Weights of a small transformer language model: rotary positions, untied embeddings.
Each number is 500 + 50 x the weight over its row's rms, rounded and kept within 0 to 999. Layers, rows and columns count from 0. Numbers have three digits each. The size before them is the row's rms in percent of the matrix's.

# down: layer 12 MLP down (transposed), 256x64, rms 0.334, rows 195-241, columns 0-63
# up: layer 12 MLP up, 256x64, rms 0.297, rows 196-241, columns 0-63
down195 104:517555534464542526463488513471574508577560524524420468546444451446584578480505532472511471516526525501586531573513453443512545409507534502507490527382449515608396596494521578492569472510524562
up196 106:438439432494499449538490569502378572541533574499505533429568484559561589482404486531521519441470462486546548486420441467558547546573476480472490461461570517526419534459413447556481516473447488
down196 102:516429431481438557489493506614500432537558524495419495437485551473441441503602515493519511505508525525467542567640468515462427415422553464454468495475462494491506479510503431379475510496431448
up197 112:457518507604530408590428493589461472569520447534471397422525467439517475539394487525581512497489460474564409516442467564480507464503471507474518398462500485538472443442503536436445492479537452
down197 115:466527399576559477525468430567525457574494531538441408546482514527536462533444536496430472546556443540488499479459528525464566522476536538575540562480554512347455522457485491432411450478578503
up198 106:449500490598531445486507501464538492507525607410550467507545507444535453623441456523509467431441465570478415406490539498491480501488512506467578418421455460555503488550534507519509537409598546
down198 114:468400476455583467593457478417554519432400483498554483413469471516484427490489502432463463423466455474479405548486498396561469496558564556459507505569497475457512458564481481568458451472514443
up199 091:445545486463529410484450463506495496484547549456543403472438496532611406474433519528532460512537580521530562474520521489399483509490458519428602459425529421449534503372448533475489485503538453
down199 106:501491482551508419445487601532470617457461526429482495437520479487480496556525451545523489480577568444511443428583532501531460561526473424500462472555607584569393548488468464507536471580502504
up200 096:575577475431518458523572477500428514514507536526575485449500555564594510452395506464473493529458406459480660543489493464525464431570470531514497494451509556534595448497477498521455567493524566
down200 093:500404430536513505494442580433577510442537573527486644521467535489371435439508530514546518519503511583436458502471588479533499536437477513539410460507497486495443448482516449486480455591507514
up201 070:415486550544481608418456475499503502440526451450564519530550559508473522523506559521523475507533477575526559594468574399453418493589614532448541597551509476499539543488504447504486546515452441
down201 084:479567508571472378554490502431419557458513511519480597511479489477582534524350485439530461462531480548498455446490488479452541562562437556446494427480505483538470439563534546495535491566555575
up202 091:514541471560501522525417472442471522592576500501521464464521616532452517539503512517546448532491384452507535548472542515529522502549539487517514509363490398493505490458546468480634581409459483
down202 090:552460537490531572459481491518506526635509415521559546468522479532452453577490482466449466534423486596548531496532556524563487534557509460484565442378519431529466415497556435451567454441532461
up203 090:437432467522596579485409480571476484466545480543539454614469497487503474513490548449574531550522543547499474392483566457519471492494464507490597467362484500508445482433526498546577541527519582
down203 090:488551451597501552469430582503478537432454566591451537526546461554519575409444517445523508426600498465503404378565527517483481530473522475439498551542549485511485514464508527565484433438474521
up204 093:512483488478513495508454524542523453434585466504533522510507501460460517553469448494515552490447529578488497545501495374520492446630467450415529583629485513505562565495501507472559538451480654
down204 093:506446519547456519533573491523604484600481565623532476441496534508549452441419497416515552448407499514509469513489483595508555499466500484529477472494537453555387433503516504439460507612536464
up205 085:444476454503449525546443513452512480460588588487562451480508474517590491489446500515544387514526430548581555440496412454514597512539527562383497473501449458456473507462490434444552561419474485
down205 091:514592443488563442433395539479557503474481586534532502644495457519551497483439459432529452518545460505466435464530464457500483556534516518575505546492381503562401544558505487543526513501426469
up206 091:477461500583547480492508437530546457526450427543500422535472531550514569569440490505576512434439470486524449453442509465554504405484474515474576515502521527507438494489571450634534541383420572
down206 094:525535501462508531462526465542497401551494619537525439476511453506498495564484493469561464627487484437484389538581548497467546461483538499456537499631430538473423478410556568516551480490486541
up207 104:525422480534479455519581519511457534521487550587528401517425469487492469464421479563592475533428505504623530536552461468421561531518449437542426544578496481567466481477513457590484507508525589
down207 093:562530495534518459517487526474475521548492474530547523546566534498526463439495480445431470526533623570580520362474567554416482421505515465523536460529531471441523653605463541476508477491520514
up208 074:479545537546405517462478470462431529535559516536536535502474589475532570591555478527438464461559369474570504415481506487555551456586498418537527511446429510520482510609563481475535492456430492
down208 074:456502531423548505573610558478449472514429406544461441514511394530475483510592486475451485505495392500495560460578452530525515515477554564532473494553502506502427576455486460454401592510448523
up209 086:555523486559568478492538410565545474474385576509492524580520462414527493537447463559473523537418496506475545513553537498503455410616454430422534575504538441484565580518533463457481530445494472
down209 088:448513508614466508494526505492425462474425579526494589399520532524470491484506597505537419575556606437515417445451525507486472591486582506439525430543500525449446502518498439486561560475496472
up210 099:497470554458493575483482500429492595526601575562549416479505503431564576617458493520537540469504438410492500516504541497542490506374464466551518479467494490581522475453533542516471596583469496
down210 105:526491446507594557501543589476538605588556506470446461525532497547530456556478514486543485427535457498407527421480534545539469525394489442480488491565489554557506582629459566434486497496542482
up211 103:438550478543523449508576550426560575530490469549519457553554507532529493527478451430591525481511418511585574462415495350443474545499521476400528446533551471506489475423480476548509518579481496
down211 105:452541556617510542489526502531530509483531560512470583490510388550454485498512515531571467483534518384488528523423497403508431554485501485512533490594533586496457474411469468601531416470578502
up212 099:474520551573529525513411570461489501601492540397466518550516437475472529612563461540572513477531533504529569523559591568489532414567481442518522462441482507512459508544530395506577567457525504
down212 091:551504474596484497479491552515424498530536566406501509591459511519528525447609418483539443430534544462515591578561541514525541503514382551519543409451541407478512509466478507544486556546545528
up213 095:466609515528515480445461434538470491567523545483467530499440591482486454532402497520619576473517552539461525465539596493415459580490558530448557480476536388561552493465531525456515532479539429
down213 105:487539447540493526528496401563545413470481468474412542479527541493429532543632550518516410462538536547516563544520469453503490589434565566494514482455520404488482600498456532527458511431478420
up214 112:475438465584499461498495484456546530497510447525494421501580465467478373433421483570433520513517548500513485443453528487398525484561404458443520383411515518517457486423557516502571528551442504
down214 113:509589455530530527517508546375536513615549462570456457491536492483442423480531463451438479583494537485458483479436417456487573550581466528437527431520616487486535492487571496515532533584540504
up215 086:510513516487462512469517533488494476476537573423520408540530500502506485542398506609455538559572543431547545421431520433512438518459461532396504593482487390528503523461512568496421457439419477
down215 093:545508510500576534623448538546622523524512445511496500423428530557530542504531474438550540495517496514467486511464545515460437549488563555626514528484425586482494519485541484439359524515495432
up216 101:471552591519484542429470425529469534529503498411528501450536504521475414533472465565591469497497537587579591550462626553471569565543478468482501498468429501513541456451513578432497464407503515
down216 117:588645511405465540503517519490447445531507462501550541552502539478390514486486547494502465494418535491462476487580452474527411424533461535506509569539473527437495536504427528528524414431610548
up217 122:487525580546502469523490510478433348480507491476443456481475539429541478506444469497531610461536542534498541494575504530426566550474392439527664432493481490549452508460532485473516457519504459
down217 112:492574427561416456549490600432494428499540392544477424479498477576532477489605505511535556537554451583454514495537524520519541521505500582499531460531586458476568515482502538482392424520449521
up218 091:408522556501402403563504410413524548475497531509482467583471489530498484519527584528468556447466502552492554493405456447460480564513498546449591543455516484507484423481494426554563438417525558
down218 089:536517546487450520541500474493514467539527419500462506474530515524556412520512537630447497418407520557532532638479525505500387596490475551479568512507576424490504534503443509533476585451567524
up219 103:558506439481462455440476473553488587500512481508556399543452486456560563520440498532506481508452427524530489556482352421431465545575431467468570524536543501503516515464442388495520403453495469
down219 098:376483539447478470424478451573533469440461552465424416483472443568531438583551566432523443528509548473517428552490475463439522537377484453478509543511561554497560501529522459463410514452495504
up220 102:547510576607562477432535486499520477489589388540569519507535482358489493568464516484519494556451432475531425401504473455478572542455394500416504530493564532473508503531557477551514489525493489
down220 090:599540490566560501613502569522469516584463474511485550563550452412492484466583525444459483451455511467417485460465415530479473550466474401506456400581590483512422473493532475458497489515536478
up221 087:566502493569424529495511448568508505395499471562424484467387444491534538518500418552561504509447478403514597521495481545544526481450444509414538453359482529461553498479500518513536470531582488
down221 087:447523454503377487577477432496512471536512377609495436401497442455530576484514469563519575479445462497536499554473514493448482511481441464405488518470433554508541542431523411530506479492549567
up222 100:440555539433463449564480581357481476459546485569514531516496508478510486585448396453534511516490512460511531518464496435538538448487399497521593552492485451528482489575447505513614440451528419
down222 096:517523444529471580544551539476502505523545538504454475511483552444510584533508660459499498393474421512589487570527448472495537409446456521472499566491458435532569462570524548510501411541465569
up223 100:557456515550393487559508498472429628572458479491491563370492463527490515483418484459395487500563501483541584490453473420513488452537452466390463528519530492456510472529558516527537504447463571
down223 092:524575443514510402522457480481555426467525581524546576513459508425536413614539485489588537543519459549476457509530457503459491541399554498539465494487456487550430527522630479504517552492402508
up224 094:434535561543514445491471461440525539482440524528637536375505581387496438475400465497553413544473585505505509449571512545506518516486461508465482505532432512487462459412512532546527530537443526
down224 099:519486501558531524554500524550555483493546518469433425552476395569451524478520429426534585421535479520510424406487531534562541453564618447473581428467487499562527484508538481471543612494510482
up225 079:483485481571511427527569481565409557474501516540518448529525474468552513490499488418506489459493576430503490490524447533522573501501348520530464520406406494497482540650470522531560556453575487
down225 080:457535512518512499583474505487534461508569551314528481419442473560442511498559471497497450492503467479482485569525462431510518498528577477496461435574494544480492530502587414354505427504514513
up226 120:473421481593478519543541493443442468510441518478541463493535440560583526522470413591494491519543546567594549362450515504531554533496503514545560448449428524572515498564478481496596545473494568
down226 112:463521525489499510502433490433544435533426542460575550515486458577489491445625484494506413565502540508460553463471441469411582542429438503573512461553558528552511585561454473507550588501464567
up227 083:585417512485484548566588530536533496477546534529567495428489486433520525511441497539552371557498476389528503451473544472583557500512367487518475525504463513480470460420499494394523452429509516
down227 088:472518464514652437360521531494526488492466455447436551531523488481453511478497566454559515502526405529408562555521418489510449510543590524478541473550561455539400490480495447575498546510484493
up228 113:472510462588486516640501537444491437431488524498492510549486532417580581626459433586484507554538467485471497486505554461503474532516533464479531454520452420482476422481463544610500461591501545
down228 112:501450460490456487587550443478471601488500426492474492545592470529495527472418458526481439566494453545522536490497581406449384494591614550549520551452483463586503533498512529487537467519456424
up229 111:484506509477454491490512603495445539482511452487507473499509486478545571497557485461561420456448437525471624550429563414521484476436431525331546463516462572467520452521444463483592501463481540
down229 102:561499536490488501488442485527477475414425468522568534464456383506514563458471460452455474435478520571388539480525354449484507505428512411468434534478605471550474555520497459492521458444459536
up230 096:457466527682490435485464518499477551566515439469538459534477402518462517525444517512534493545463565598535584567475494495463477582548500470512488493504534423414525549455464499522570472477605532
down230 099:535579562402467518528586466531429527530418450611492507528514494553554489491484544566441509573553458428506462534480465573519513432551560400534552516472545556528504394519558532452463570485481503
up231 087:485498538459495524481463512396490595464454498448562512577483387536546590591450471551521421479449489444473502467498519498527454530620484478440460515440451542405557525521449530526571516450441553
down231 098:550539499415371539496518531456530487477434487463507508575475589478502524528360436590481476455466494465485483479448484376594493445509517440438516530519539499515532475438526534528553541460403474
up232 092:457519507574437440479522495437484486460497472555480415447453420439480484572518422443447570578511475521449514486388518582511509460578349529487570498444509484481539529461526507477515538532404522
down232 095:586482508507567378479513462505468589502440489668511465451509526445483480472466560473473454528501508548472467487549449474461493505539518476475527477543575568508408533407456489550604487558439449
up233 095:451474569599438531549564411528456526479493518467500501502524531393540451504503476604553560471514553551423523458492533561507525527569410505537485473438445436522475394525521571445406445529469522
down233 097:423449483562450467448525505567429465511538434512530549427496504465488442467542444514497518472540501513506524456525468521438522466541499532387522425399503507419391405441452549439429578533443434
up234 091:535477482495525396419512536426507445510449431472566444600493560501526502494433495527616533488487535523541582543460405505541474434545453493431394498499438513449548487492533517579507544443538583
down234 092:528456506538548579571608559567491536439451545472486490432494475453563565508515473436509432515416570438492476457621449483541453458525527482495519497585558473561508428559459516581470442536440475
up235 111:455488516505467559410479566500522550514528496476488510561463556497541491535449482480526524546517394500570603557447569477446470616577488476501612413417482502527526500451476423392492567492484535
down235 113:548448563577438480435510498518488450488611434444441495596541526501468463468511486500498450532610426491504586562456574456542490505614485543473471474439418544501457496486535404441526556463485516
up236 098:401525497569511498477446464513534496514607449518553528562477578469548523490427480522444538425548509450468451396466505483415464537529449465470526393453506561539444396510555493407552476550547492
down236 102:617522474504485485594441522513543465498471479551553541443567479504553575467451437434414513579458465482528473464413471471521427531526475453431525477486532535516453501662470455413561493478483512
up237 099:465528515441533480556383453447553479587559518508538495542488480541508572563426486453484579507539481507494513450412588440514426547455463484469569506506516457461545391512490562529452558502494634
down237 089:464554495529525453444511473556489500475564538477479538489540498544516514481399496528562421535455580472565510378393550541571554536542489422532551446509556480395585534514506441577592489500481494
up238 105:465499541595517509529472550441475435518457619458456495418519352571525488552433482497536534457495466477554554431507454560491435506485449499452550441466553446465483448476581471587491507474510586
down238 105:543582562458493479512521433431428410526521563557431498505523515482510593531378533464396524499492385457445480531529456479573471516593532433503532540515545565444502444451503539443511530484452481
up239 115:461571419513522448602443490467583486444517584560542480603542450462529490536425508523484424469524539555563547490489439509461477529472510509411506425473543501590562533506554468414549555416510465
down239 115:565469465459520531517524554441528486467553480513525491565476462614553473481454461510566526505459562527493484468450509565477545581589508436484469487481551520549486569468447449310419541433533532
up240 094:539457406533405530460492535500464569502518446504466529581471473516544371533510510597550483476548514566510500398454553445484533496538423434475527477475610537473566463486458534512493566435500406
down240 094:514579565429462553526506569507479545559439486561549480578514413511497463549492529555500537587557448526486598508505424477516583518494404509526499417485460447522394437535446476511588551513439463
up241 099:472499474568443469525491528546490495486447497513554409460459444412514413579341463455575474469573506550526514538507537515442447476517483460514520446489410521484441563539558538386513471462552546
down241 095:551421508523531495458544525670510487448547561402518477480483487427498539532406498443471449520546457544531436616432459529460432456501547522520532512563549592477496494517529528455469425526482534